Part of a small language model's weights: rotary positions.
Each number is 50 + 15 x the weight over the matrix's rms, rounded and kept within 0 to 99. Layers, rows and columns count from 0.

# layer 11 MLP gate, 704x256, rms 0.094, rows 314-422, columns 0-63
42 49 64 59 53 62 35 57 37 44 43 48 39 53 35 46 58 42 49 54 63 35 76 75 36 54 42 33 44 63 51 43 33 56 48 44 32 52 24 46 46 33 69 71 59 66 45 49 41 53 48 47 68 27 63 68 35 45 42 58 57 48 54 55
49 73 63 36 61 40 62 26 54 31 32 60 63 32 42 63 33 55 42 65 78 58 22 50 64 52 35 84 47 40 52 38 44 52 66 38 38 55 43 46 60 32 86 43 24 39 65 60 71 25 57 84 68 25 41 27 80 35 37 43 47 93 35 95
82 48 76 26 78 16 66 49 49 54 59 39 71 58 43 63 51 42 14 73 39 65 60 42 42 52 34 55 55 44 68 45 68 42 51 41 43 50 72 38 61 60 68 61 48 73 36 39 36 40 51 55 54 38 24 79 61 68 45 41 67 79 70 49
42 60 71 74 44 83 77 77 56 45 42 49 46 41 66 67 30 38 66 67 51 49 44 50 50 60 31 33 41 72 67 73 32 56 41 57 57 21 93 49 68 48 39 54 62 51 32 43 69 62 60 36 55 26 64 44 71 41 53 52 49 83 51 57
48 75 68 47 56 66 29 26 55 60 53 51 40 65 30 58 56 73 47 87 56 50 33 63 53 61 69 38 30 70 57 43 38 52 72 53 86 43 46 40 46 31 38 46 72 33 60 53 50 39 55 32 49 66 73 38 23 60 35 55 31 41 78 55
35 23 41 31 50 54 53 66 36 62 68 47 46 32 50 46 42 56 54 67 41 81 39 67 32 59 43 58 52 30 39 34 61 60 62 46 60 68 57 67 14 12 51 48 55 17 72 61 42 51 39 59 74 39 71 48 53 19 40 17 54 66 29 17
37 51 70 39 54 36 35 58 56 42 67 29 27 76 52 59 56 56 41 61 75 40 31 49 40 29 64 78 44 37 22 70 39 54 28 61 51 39 77 54 71 61 66 46 47 38 34 33 36 68 24 53 64 62 52 24 63 36 43 58 35 62 52 53
33 57 35 61 41 37 55 55 69 46 53 60 76 81 27 57 48 44 62 52 53 32 35 55 38 61 29 35 36 67 68 39 66 35 34 45 39 68 44 40 46 57 27 64 47 59 56 54 59 49 64 39 14 57 36 70 67 39 28 59 26 48 24 29
33 28 70 62 48 58 27 39 38 46 57 62 47 48 90 45 56 48 31 27 67 50 46 35 80 78 71 47 53 55 46 45 59 47 55 74 62 58 63 48 98 39 28 84 65 12 51 60 69 46 14 46 40 64 36 48 77 45 39 30 46 43 36 42
57 55 49 42 49 44 41 61 51 32 60 45 53 51 46 49 36 63 45 41 64 48 43 51 82 42 39 50 64 50 71 33 38 42 37 79 39 47 50 89 45 43 71 61 45 63 68 48 48 39 37 54 44 34 37 81 42 50 38 69 63 58 65 53
45 56 43 71 47 70 42 74 22 60 84 53 45 44 28 38 51 29 71 32 43 53 48 56 40 65 62 32 42 46 51 21 65 61 77 43 43 72 61 35 30 43 68 55 35 84 49 51 69 45 47 50 49 58 72 53 39 21 24 57 55 41 44 56
43 53 46 74 75 58 45 63 25 75 70 59 21 60 46 67 53 43 35 26 31 25 34 49 54 80 87 39 76 50 41 41 63 49 53 59 48 40 17 33 30 65 43 60 41 58 39 39 65 56 53 44 60 50 48 62 57 69 80 43 24 49 64 66
67 74 47 57 54 26 26 53 82 49 59 86 53 03 51 79 53 44 43 57 44 71 73 52 42 29 34 42 40 64 60 65 46 36 41 37 48 61 00 21 58 37 32 79 39 34 44 56 13 79 19 69 52 37 44 60 45 58 53 46 88 56 57 68
49 50 45 27 60 40 61 56 46 33 38 59 41 60 52 68 46 43 34 30 29 43 41 50 38 64 33 59 22 59 52 52 55 48 54 60 43 59 57 47 43 28 24 48 49 64 92 42 45 42 75 52 52 43 40 38 45 74 64 66 66 56 48 72
34 27 63 62 43 64 77 48 59 68 48 33 22 48 52 58 49 18 42 34 29 57 31 73 33 36 29 77 52 47 37 55 75 68 29 55 66 46 79 60 48 59 76 48 63 43 52 45 37 55 47 31 43 27 48 21 57 59 81 25 56 73 49 62
32 55 51 42 62 72 37 55 67 67 36 07 19 83 31 32 49 57 45 56 27 70 19 52 62 50 53 65 88 66 61 51 57 62 34 68 80 60 50 64 21 36 60 49 28 74 41 43 32 64 38 56 66 31 41 53 50 61 24 66 42 52 44 70
33 40 61 61 58 44 39 59 53 66 42 65 64 49 53 35 61 55 64 25 47 46 53 47 63 45 46 56 40 42 77 38 66 34 53 54 40 58 49 33 46 33 48 70 48 51 26 37 34 36 40 79 65 63 42 63 67 61 49 22 52 58 64 39
25 46 35 59 30 41 40 35 68 61 64 59 34 49 18 81 60 25 50 25 63 37 14 26 50 29 24 63 54 45 19 72 60 30 60 43 54 60 35 40 29 43 46 38 74 38 26 55 44 34 31 66 78 55 53 45 46 59 66 59 37 76 54 67
50 71 85 52 57 51 67 37 55 48 36 47 19 69 56 74 51 88 40 45 38 42 79 29 54 39 43 34 68 52 43 70 65 59 67 48 32 39 50 59 46 45 40 33 47 72 59 45 77 51 52 64 62 57 35 45 60 44 41 37 17 64 35 61
66 32 32 46 82 53 74 42 53 65 34 44 56 14 24 38 58 61 50 60 30 55 57 38 17 53 34 55 46 12 45 64 79 37 56 65 46 87 42 70 74 25 60 71 33 52 70 57 51 62 55 39 97 94 35 52 58 58 42 36 61 69 46 86
58 44 64 27 41 52 76 59 73 54 47 45 63 62 53 46 33 53 31 47 33 58 52 32 55 64 07 60 71 38 39 33 67 41 45 33 52 47 37 61 70 19 66 74 59 50 49 37 58 13 79 38 45 53 44 56 42 29 79 51 24 48 52 66
53 35 84 22 71 35 44 10 58 48 40 69 75 51 01 43 63 39 52 64 27 28 80 43 44 38 39 50 69 64 30 60 63 12 51 31 64 55 47 38 51 25 34 42 36 28 62 54 75 68 42 52 61 34 81 49 46 34 72 29 67 65 51 61
49 49 64 75 44 42 55 33 35 71 31 57 28 70 43 54 64 56 74 54 30 65 80 51 73 50 53 47 86 52 45 48 20 27 49 63 11 22 52 48 31 19 65 58 20 25 40 25 51 58 41 55 46 46 12 21 31 44 42 79 70 53 41 52
41 51 38 55 53 45 65 42 67 64 72 45 58 41 52 31 50 46 88 41 64 62 49 63 84 57 47 39 65 46 38 46 54 70 83 33 54 43 28 47 34 72 40 48 68 78 44 62 49 08 53 70 40 50 61 65 37 47 74 38 50 71 84 36
71 55 29 69 49 58 56 31 72 50 60 56 41 62 63 41 69 44 51 60 57 28 26 53 51 71 63 63 55 65 65 40 37 34 62 52 35 27 47 62 44 76 55 62 69 57 41 41 54 39 46 62 38 36 46 49 60 69 50 62 34 48 44 12
66 44 40 36 28 33 74 70 43 44 61 40 45 48 32 60 43 36 56 78 41 52 42 44 38 73 39 39 55 59 54 59 61 56 30 78 63 60 66 54 37 37 45 36 32 42 52 83 53 57 68 47 43 73 47 47 57 38 54 52 55 54 33 60
93 73 36 40 62 57 61 43 51 79 61 49 18 61 28 61 60 44 46 35 67 34 35 64 49 59 32 32 49 34 34 52 69 42 39 54 68 42 47 49 28 75 40 48 44 50 43 35 82 39 52 49 67 53 33 65 74 68 30 56 60 59 58 65
67 35 38 63 54 47 30 28 71 64 78 42 45 53 04 72 68 46 26 57 43 93 49 46 39 44 38 41 70 72 43 40 66 61 22 84 37 40 44 28 34 85 53 63 51 52 44 46 19 54 30 81 50 29 47 59 35 60 65 53 42 98 71 55
21 40 52 84 62 70 56 29 58 55 42 47 42 51 65 47 45 79 30 44 44 56 26 44 29 52 46 37 60 48 52 45 50 64 47 58 51 50 66 67 46 41 58 61 53 66 56 34 33 67 75 56 42 56 70 72 53 46 60 48 67 35 36 62
61 34 61 27 70 43 65 62 33 48 43 68 54 24 47 44 20 47 35 53 48 40 46 51 58 52 37 39 63 51 41 81 29 57 51 40 35 25 92 27 43 41 55 42 43 66 82 31 62 55 64 37 65 89 30 46 50 42 67 60 64 34 29 49
41 79 55 53 28 53 24 45 69 30 64 81 50 30 65 49 46 59 35 31 36 70 38 43 51 21 40 56 73 37 41 19 37 58 45 21 56 80 94 73 51 82 60 58 76 67 34 33 35 71 59 35 43 48 89 25 52 66 58 64 68 60 50 28
69 70 38 36 64 38 53 45 78 61 43 52 55 32 37 33 64 52 42 53 33 43 43 53 29 44 31 36 60 55 65 60 62 61 53 67 32 64 49 40 30 40 64 39 51 55 45 67 43 65 23 52 27 39 43 43 60 44 70 69 52 67 54 68
44 56 36 44 38 56 46 42 32 39 40 57 43 28 36 62 39 45 53 78 57 45 44 65 42 29 48 41 38 62 48 30 41 39 25 68 40 29 47 39 43 35 46 65 50 27 49 53 66 44 43 25 59 24 57 71 39 30 44 48 26 78 54 32
52 56 68 62 38 07 40 18 64 54 33 43 54 23 74 40 50 60 67 42 46 48 53 46 42 45 58 31 80 74 43 38 48 72 37 66 80 33 14 32 62 51 49 65 49 44 62 34 39 32 62 38 60 16 65 77 27 54 40 62 51 47 29 59
41 42 73 40 84 54 55 65 45 58 71 60 42 51 46 62 63 18 58 43 64 51 54 27 32 58 36 43 51 42 46 35 47 56 47 62 23 44 41 50 65 31 54 57 54 40 60 24 51 80 75 33 61 34 64 42 72 38 78 77 34 54 66 46
44 39 52 30 45 57 30 43 36 56 55 37 64 38 61 63 60 37 52 61 49 53 52 58 66 59 52 56 63 44 35 54 73 32 32 30 61 58 44 58 56 63 45 59 33 51 38 63 49 52 52 50 50 54 59 54 49 33 59 38 47 62 70 56
47 23 52 57 63 36 36 50 63 51 61 47 56 24 62 48 47 50 43 55 59 54 56 55 47 42 50 53 55 70 40 34 57 47 24 65 39 28 35 49 83 66 42 61 82 71 54 33 51 54 85 20 46 58 31 26 20 44 49 19 62 29 52 64
37 75 40 28 61 39 74 44 42 55 46 54 42 49 39 45 52 44 58 74 49 57 53 54 51 47 50 40 40 33 55 56 54 64 48 43 45 48 49 12 49 56 39 46 41 37 56 31 36 45 49 58 46 60 58 27 60 76 61 55 48 71 63 55
61 45 33 63 53 29 32 28 70 59 04 54 56 51 41 58 58 49 45 52 42 21 46 26 37 72 67 64 76 50 83 57 57 71 65 67 48 32 49 58 40 41 49 50 49 65 67 63 42 49 37 55 58 49 18 54 45 74 22 38 47 66 33 34
39 45 53 80 62 63 44 49 35 48 31 58 31 21 35 58 39 51 58 30 35 55 35 48 27 19 33 71 40 40 40 40 49 34 48 42 57 50 41 44 64 51 62 76 63 66 55 53 40 24 58 40 58 50 61 40 34 41 53 39 41 27 36 63
54 62 41 60 59 41 58 27 41 61 43 65 67 59 55 43 61 24 79 47 58 43 51 62 56 21 19 19 35 41 54 37 45 29 42 64 48 37 48 43 56 58 38 85 35 34 29 42 54 31 48 56 39 43 58 38 78 51 59 44 49 69 44 51
18 55 53 63 25 58 37 50 60 72 65 48 41 64 27 66 38 56 52 56 52 41 76 46 47 41 43 72 68 36 63 59 54 14 08 61 53 47 77 47 66 35 61 55 41 61 26 58 30 46 64 44 59 56 52 44 53 32 65 41 35 91 39 43
43 52 69 51 58 60 36 58 78 53 53 57 32 39 30 55 55 55 76 67 45 61 57 48 75 83 78 12 72 54 22 48 36 33 65 48 65 43 48 39 12 58 51 70 40 37 46 35 35 83 62 65 48 43 34 45 54 60 32 26 31 49 53 51
72 35 68 72 34 85 46 57 69 66 29 37 42 51 66 64 44 57 46 26 63 55 99 90 68 46 63 56 48 39 37 77 22 42 70 60 66 12 52 10 60 33 60 52 61 69 38 91 62 52 56 32 64 54 50 26 61 72 42 61 23 50 41 60
60 25 52 68 33 48 48 54 53 69 75 49 53 59 70 50 48 29 49 23 76 56 27 28 51 53 34 68 41 41 63 62 35 61 44 13 78 36 34 59 51 83 65 54 66 54 43 37 68 74 41 44 52 52 74 54 51 61 35 52 50 59 31 34
45 62 50 46 55 58 41 43 74 41 45 40 40 38 32 66 60 50 76 36 05 13 95 48 68 54 35 84 39 53 55 46 33 43 34 34 57 56 43 50 59 33 37 51 57 52 48 41 64 63 59 40 65 46 69 55 41 41 50 49 32 45 59 78
58 32 65 58 57 52 48 71 40 47 67 47 44 74 23 70 51 34 35 57 43 18 48 49 61 53 46 54 47 46 31 70 24 62 50 38 33 37 47 41 60 50 74 65 60 48 31 58 57 27 47 38 51 44 54 38 75 57 58 50 36 69 51 56
62 76 70 45 68 58 34 56 53 41 39 65 71 40 54 65 41 40 56 31 30 42 22 19 42 40 43 09 35 28 32 50 32 60 46 67 53 51 77 43 58 29 68 45 71 59 38 42 27 42 34 66 72 09 67 63 61 52 73 30 55 70 40 64
25 47 30 41 82 49 41 66 47 47 76 54 41 27 51 25 30 40 37 50 52 48 39 48 51 53 42 43 70 56 44 23 49 59 42 42 59 53 52 42 41 44 53 40 33 54 52 44 42 64 50 21 44 47 73 42 37 34 37 29 22 60 75 82
24 43 68 61 43 54 66 37 46 69 52 49 63 45 59 31 39 52 48 61 52 67 30 48 61 51 35 57 39 75 54 53 55 43 63 63 51 38 37 49 66 45 72 74 62 59 40 41 53 28 54 67 34 68 60 49 62 66 43 42 36 44 61 38
50 44 58 53 38 59 57 34 51 47 34 54 47 43 49 26 55 66 47 50 71 23 53 74 57 45 43 53 43 74 44 65 71 41 80 66 53 26 41 51 71 55 40 52 60 44 58 40 51 46 42 59 78 36 63 37 55 36 62 73 62 63 55 81
49 50 65 56 59 38 81 67 54 60 48 33 66 34 49 31 49 27 40 41 49 33 66 42 46 61 43 15 70 43 72 58 52 62 64 63 57 65 56 65 26 43 36 39 64 29 54 33 57 35 24 38 59 56 46 70 29 50 55 50 69 45 47 58
43 42 62 67 25 72 64 66 23 61 27 38 64 34 72 78 60 50 51 52 66 75 45 48 46 36 35 26 51 09 52 30 77 67 26 66 37 89 60 67 80 60 52 83 46 40 53 30 26 32 41 47 56 31 51 51 53 53 23 48 85 51 46 59
28 88 60 58 50 57 59 98 36 25 44 63 54 50 68 28 28 43 52 40 59 23 73 47 46 40 25 12 39 26 64 32 69 54 33 48 24 48 58 28 42 41 51 67 79 34 50 34 60 48 61 62 43 59 28 39 34 58 47 44 53 66 57 59
53 34 78 26 59 65 61 45 40 75 51 26 67 38 60 43 43 34 41 53 54 68 61 46 37 64 41 44 57 77 49 66 61 49 52 38 43 22 48 67 39 55 34 38 65 32 33 58 63 60 58 43 78 53 45 52 53 45 51 52 62 60 53 61
51 55 28 64 66 77 54 41 60 64 78 43 47 40 59 75 74 52 64 67 31 41 72 40 53 35 57 45 53 44 37 43 48 53 27 41 59 10 36 29 58 24 38 46 38 72 37 33 48 25 55 65 59 33 41 55 42 79 52 35 34 56 77 55
54 72 24 45 63 45 48 54 61 44 49 41 59 62 53 27 50 48 81 73 21 38 46 47 51 43 35 56 32 43 63 65 64 45 36 38 22 70 61 59 66 61 34 29 45 41 75 66 71 38 11 23 41 25 36 69 77 76 47 40 34 66 55 61
48 69 46 50 30 48 60 63 61 78 57 61 48 50 25 48 49 55 33 72 37 47 65 18 47 43 67 50 35 74 51 73 38 36 35 33 45 66 55 43 49 49 60 65 52 28 44 37 53 44 39 24 21 43 44 48 54 50 39 28 57 54 43 46
48 68 74 60 44 25 71 47 54 46 46 63 59 32 50 63 36 50 64 77 15 63 46 52 50 12 18 54 62 41 40 59 79 68 63 91 47 54 63 13 54 50 36 26 36 62 45 43 43 41 62 39 63 37 43 68 40 38 65 47 48 65 28 49
55 47 66 81 58 77 69 74 65 41 50 35 48 56 45 44 53 65 66 67 50 55 54 31 49 82 52 52 47 52 33 78 40 30 32 29 65 48 49 20 48 66 66 63 40 53 51 60 32 29 46 45 68 40 60 72 47 21 35 50 53 52 61 40
30 60 57 70 42 53 48 17 48 39 58 27 52 33 54 76 49 41 54 61 66 37 34 48 40 36 69 37 45 51 61 43 64 67 32 74 41 65 70 72 39 39 43 50 65 22 57 68 38 92 28 43 54 29 50 70 24 84 40 68 27 46 28 52
54 59 28 71 47 60 32 66 47 06 58 52 34 31 46 48 33 33 52 27 73 48 40 55 64 42 52 57 63 21 57 67 53 58 60 95 79 56 43 36 24 63 40 42 44 53 39 38 34 47 47 63 35 64 47 82 53 66 65 49 69 39 75 34
47 49 58 43 57 44 25 57 60 78 63 40 68 42 72 53 58 50 71 59 45 72 60 59 58 45 34 73 26 50 51 41 40 36 65 56 40 37 79 52 60 26 49 71 34 42 51 48 48 36 37 33 36 43 54 54 42 67 36 42 51 59 48 19
46 38 35 46 48 46 37 62 61 58 58 58 44 53 57 57 47 49 48 26 57 39 50 63 46 60 75 57 53 34 49 50 52 35 37 36 53 46 56 51 56 64 53 38 58 51 42 54 33 41 47 47 62 28 48 44 39 37 41 73 56 43 56 50
54 50 32 45 54 58 57 53 58 43 43 54 45 49 83 44 44 33 56 52 34 26 72 91 69 75 47 66 55 54 50 30 46 62 65 50 36 86 64 68 44 74 50 52 55 59 43 38 45 34 19 48 66 48 66 44 82 43 56 32 40 62 73 59
40 36 63 50 61 57 44 40 38 49 32 40 42 58 41 57 56 55 47 55 38 49 67 65 48 42 85 57 43 47 43 38 56 38 51 55 52 47 38 64 72 43 34 62 60 35 58 71 52 81 37 54 23 57 47 55 41 44 69 58 55 41 69 41
47 69 07 78 72 50 71 70 29 61 49 66 62 59 75 65 65 37 39 44 61 66 64 48 22 49 60 59 66 59 41 37 32 52 64 53 41 42 23 63 57 42 26 34 57 42 24 32 32 67 55 69 57 33 43 49 57 45 34 57 35 45 68 56
34 47 51 33 51 76 41 51 54 45 36 91 46 52 54 25 56 73 47 52 46 59 57 43 58 65 43 24 69 38 35 53 67 47 59 70 39 54 36 24 29 70 66 47 28 56 67 79 48 49 46 50 53 45 42 45 61 50 53 60 68 53 42 34
26 76 40 24 46 46 41 55 53 43 35 56 32 44 78 16 31 71 82 56 66 65 28 59 50 57 54 76 49 39 34 23 62 27 55 44 33 42 41 31 22 63 50 55 64 44 49 65 47 48 56 54 59 48 85 67 28 67 24 53 44 87 29 62
60 29 40 54 68 39 65 79 73 51 38 51 57 62 58 03 44 44 53 78 40 61 84 40 56 71 57 27 48 48 50 60 48 65 64 43 29 47 54 40 40 80 82 63 42 59 62 61 30 56 37 55 32 23 53 52 43 41 40 53 46 61 43 50
30 51 63 49 42 53 46 68 25 56 57 80 53 72 36 43 45 48 60 60 58 55 28 40 65 18 54 69 62 70 55 82 44 40 59 79 60 65 13 33 42 15 60 45 60 60 65 54 51 41 40 61 47 55 48 31 76 44 59 75 65 42 37 23
68 64 51 53 51 53 74 52 54 64 45 57 70 52 53 47 43 44 45 63 61 52 45 54 43 53 45 31 54 58 66 51 32 43 71 49 53 49 47 47 54 42 50 38 66 61 44 42 75 31 54 41 25 59 62 57 46 49 30 46 42 47 47 39
51 26 28 74 58 64 56 54 42 30 61 69 71 43 40 35 52 61 47 58 28 29 41 56 53 58 44 57 29 39 54 70 54 65 24 48 40 51 31 56 51 38 87 34 47 49 50 58 33 52 54 41 56 46 41 09 51 64 42 47 40 34 52 86
65 44 46 49 52 63 44 47 40 55 39 41 44 42 49 28 41 67 74 49 38 39 57 74 54 37 47 36 25 70 38 45 46 36 73 56 57 51 44 43 30 55 29 48 50 73 59 66 50 71 60 35 50 67 54 72 73 32 66 74 70 73 49 63
24 38 84 59 38 50 31 43 52 49 43 48 36 39 48 22 38 48 45 39 40 65 50 63 26 74 50 07 70 34 31 53 50 58 49 45 42 41 45 33 44 70 49 39 53 48 44 39 35 47 60 57 53 54 40 49 64 57 38 60 37 61 65 59
62 47 66 56 74 50 44 57 73 28 53 58 60 51 44 59 40 47 47 62 39 45 56 55 35 33 74 55 26 55 49 52 70 41 31 71 46 32 59 46 60 59 52 48 45 66 31 57 38 39 36 42 64 49 39 54 46 09 71 29 49 50 35 47
53 59 45 24 54 74 89 60 49 22 48 44 34 69 29 17 45 41 59 62 43 44 48 41 80 59 82 64 32 46 63 48 90 34 33 61 53 88 47 25 48 65 55 35 57 41 41 28 38 75 59 26 70 54 80 53 75 43 33 58 30 88 75 53
48 50 26 59 51 34 51 44 23 27 33 35 51 55 72 36 65 63 36 59 38 29 40 56 49 20 51 56 68 52 50 38 80 53 41 66 67 43 70 30 29 40 65 23 53 72 43 51 41 41 49 47 55 32 48 23 34 72 56 35 65 53 77 82
47 49 49 56 49 75 75 66 48 58 35 52 46 61 78 35 35 20 44 63 16 30 62 35 28 96 35 38 60 58 73 28 55 75 26 57 49 68 62 20 48 45 52 89 55 41 47 47 55 56 37 42 80 40 35 56 76 29 58 47 33 59 50 47
63 49 47 54 45 28 60 47 74 58 36 40 49 44 55 39 53 37 36 56 52 50 47 48 41 54 52 49 42 53 42 54 48 41 55 69 53 41 44 35 57 66 53 54 76 66 42 61 62 59 34 45 24 71 46 45 27 39 45 50 34 34 50 69
67 45 66 78 59 43 29 81 56 62 42 55 44 58 51 44 46 41 61 55 59 38 25 48 35 52 17 65 59 50 51 53 72 86 68 34 31 27 59 51 90 57 61 42 51 50 50 49 64 59 48 34 32 51 61 37 36 84 35 28 55 69 59 59
80 51 20 24 36 42 28 58 70 59 36 37 58 22 30 63 55 73 52 42 33 51 33 00 57 36 85 11 28 73 37 47 38 34 26 62 54 41 06 82 12 17 55 55 18 69 71 56 53 38 57 44 39 34 66 66 78 49 60 46 46 67 77 65
47 36 58 34 48 46 57 49 65 59 50 46 55 43 54 60 56 24 48 61 35 28 41 45 48 49 56 47 62 40 48 54 49 51 47 21 61 66 62 49 39 70 49 35 51 34 63 45 55 46 35 42 44 43 70 53 32 65 67 54 43 51 41 49
55 50 47 39 39 55 45 40 64 63 33 75 49 63 57 68 48 46 38 45 26 54 45 61 71 54 41 70 67 42 45 63 50 37 60 55 51 46 51 58 30 53 48 50 70 44 70 41 42 44 64 58 59 62 73 17 54 51 58 37 55 46 55 45
52 39 54 51 60 61 65 49 23 73 54 37 55 76 68 28 28 46 51 43 46 73 52 45 80 48 66 35 56 70 63 55 58 37 43 30 43 32 32 36 62 47 76 51 55 36 53 32 60 32 76 51 56 44 41 30 55 57 67 52 31 50 50 53
66 41 74 08 70 44 34 41 50 55 67 86 85 58 48 36 25 38 50 44 43 41 50 88 46 46 06 51 41 52 65 53 17 48 54 48 51 53 42 69 54 54 75 29 41 30 15 21 57 40 38 82 32 79 44 41 48 96 33 30 54 29 38 53
17 39 56 51 53 37 55 61 86 58 51 56 42 50 36 51 36 63 50 47 54 38 52 63 51 62 67 54 70 44 50 61 65 49 31 31 59 30 49 71 53 40 55 31 64 56 61 57 50 55 40 56 60 60 46 50 54 48 56 54 42 48 40 79
54 68 43 80 40 21 46 63 41 61 29 51 48 29 52 28 81 31 73 33 38 44 37 53 71 32 59 67 55 48 00 73 41 32 51 32 41 23 53 68 47 52 43 30 56 56 62 79 52 53 73 39 49 29 31 37 56 53 22 40 09 44 40 48
43 69 45 69 28 45 40 48 16 50 37 82 36 43 38 46 66 56 42 40 45 60 49 39 12 58 29 59 25 99 51 64 28 57 82 47 67 62 52 68 45 79 22 46 38 59 51 20 31 48 62 44 21 40 35 31 75 41 56 34 59 70 60 46
71 73 48 24 65 56 57 55 53 51 25 38 39 59 67 41 22 45 75 45 34 55 28 39 57 49 71 76 63 79 42 47 54 49 68 16 75 63 47 39 51 19 41 73 46 45 52 73 41 51 38 13 62 40 58 64 20 45 51 55 31 27 28 96
48 50 45 28 39 44 41 67 41 43 49 55 35 57 38 61 53 44 37 56 42 66 58 61 45 58 70 56 53 52 60 44 53 43 56 53 59 54 49 47 55 47 47 54 45 58 71 47 57 56 52 72 56 57 78 43 45 65 52 55 50 57 52 60
59 35 60 41 58 59 34 47 45 49 68 53 46 48 58 46 32 41 74 39 59 44 32 41 38 36 57 41 71 38 35 56 40 37 74 52 56 42 60 54 49 54 43 30 51 54 52 52 39 57 53 67 62 43 43 63 46 56 48 44 40 34 39 79
60 48 30 24 54 41 54 55 67 62 33 59 36 57 67 45 39 36 28 39 31 72 25 42 37 44 35 51 53 40 33 34 59 37 58 48 55 64 35 73 58 51 67 41 55 71 62 42 44 59 47 46 66 36 50 34 64 53 37 33 43 41 87 52
38 61 65 54 54 55 79 46 56 31 49 87 49 47 32 66 70 39 71 70 50 32 39 54 48 50 63 59 68 54 61 47 62 04 70 76 61 39 72 41 47 63 50 59 33 69 73 42 29 35 38 92 63 28 36 60 45 62 35 72 59 38 53 55
69 55 58 53 53 70 52 42 44 52 38 34 53 74 47 45 49 53 18 59 41 31 15 61 35 29 49 54 33 55 31 49 55 58 43 30 26 64 67 44 36 52 30 65 62 46 65 67 71 77 49 25 47 44 42 49 47 41 62 66 49 36 34 51
42 56 65 32 66 43 58 45 53 38 32 67 24 52 52 58 73 38 39 72 75 57 89 48 78 16 53 56 64 44 64 29 56 68 57 56 45 42 44 38 53 54 38 87 62 43 09 42 73 58 52 44 94 41 75 55 51 57 50 26 45 78 46 49
49 57 28 52 58 65 53 36 55 49 55 51 43 56 57 45 42 63 66 52 54 39 57 54 45 40 44 52 57 57 49 56 68 51 38 44 72 50 38 53 50 53 31 48 56 40 66 39 56 37 47 60 47 74 49 40 53 64 43 61 35 38 42 61
22 21 36 63 55 47 39 64 71 31 41 59 18 57 58 50 59 48 62 43 48 39 52 51 42 31 46 57 72 33 48 59 55 29 61 52 69 66 58 22 55 47 44 65 41 42 28 47 42 50 34 40 48 54 44 54 58 32 52 59 44 53 30 32
62 43 48 32 24 37 48 74 38 65 75 66 77 46 35 25 43 61 37 54 48 43 78 16 35 92 29 81 78 63 53 59 75 33 80 54 50 63 43 22 19 64 15 63 66 49 28 37 21 50 52 72 50 71 28 38 36 21 86 56 36 65 76 66
36 56 52 31 61 53 41 46 44 52 38 54 49 77 22 59 52 41 27 42 39 69 40 38 51 46 57 53 28 59 47 51 69 58 60 71 28 47 31 69 62 57 65 65 48 85 45 36 56 50 28 65 68 42 15 74 63 37 53 67 24 51 24 68
56 66 37 63 26 57 44 75 47 55 61 64 35 50 82 46 44 43 63 44 83 95 46 41 55 48 33 47 24 49 55 53 27 84 71 25 60 38 57 53 54 53 39 91 29 44 43 20 51 44 57 42 34 35 62 43 33 75 43 62 57 49 66 51
51 33 57 82 31 61 67 42 55 38 28 50 58 37 59 70 50 44 51 34 62 57 34 56 51 32 43 55 47 82 43 54 67 32 23 56 69 47 45 39 53 40 42 41 42 24 39 36 41 51 49 59 32 52 51 70 39 48 32 25 41 60 87 35
51 35 63 52 56 43 24 59 31 33 54 51 51 62 30 69 54 56 41 69 48 57 17 55 81 58 20 55 44 69 26 41 47 33 63 43 42 48 61 51 60 51 43 39 43 39 43 50 37 23 49 59 64 22 46 55 43 34 79 29 21 30 51 29
53 37 62 99 16 71 82 36 61 53 42 20 39 10 46 48 65 14 79 78 38 61 42 29 40 36 74 17 66 35 37 14 26 46 38 83 72 65 46 56 53 50 76 30 53 49 54 38 43 36 70 34 50 44 77 72 52 52 67 59 73 48 45 45
66 54 32 47 27 74 47 36 43 36 24 50 46 46 40 43 55 59 68 54 64 25 30 57 46 62 24 75 53 54 34 76 30 37 55 67 38 48 42 43 47 71 48 51 46 61 85 52 43 95 48 41 43 43 66 65 35 71 46 74 43 57 45 80
62 18 61 23 40 29 43 79 53 63 70 36 68 42 20 45 82 37 44 44 40 78 46 39 44 51 42 54 37 39 21 52 81 48 49 52 35 49 44 81 53 50 59 68 28 61 72 82 53 48 41 40 69 39 03 43 60 43 51 30 40 54 26 74
26 71 64 24 66 31 26 43 60 60 53 49 63 08 72 58 30 12 42 54 56 47 63 82 25 60 14 43 78 29 73 35 46 54 44 54 53 19 64 24 60 34 20 50 35 34 37 40 64 56 65 58 45 62 51 29 36 83 83 51 50 59 64 62
17 62 44 66 67 47 42 36 54 60 50 71 44 37 42 29 49 10 70 53 62 57 21 56 38 59 71 46 52 71 24 78 19 08 54 57 49 22 62 38 65 35 43 56 62 48 31 60 37 47 21 59 09 74 23 66 49 25 31 44 71 66 56 79
50 48 50 48 41 73 55 76 58 79 20 55 61 31 50 41 65 55 82 61 36 67 54 52 40 52 51 57 80 52 30 47 51 13 40 40 61 41 83 46 62 32 39 76 47 43 56 56 30 61 45 31 29 55 56 46 41 30 67 27 76 33 79 65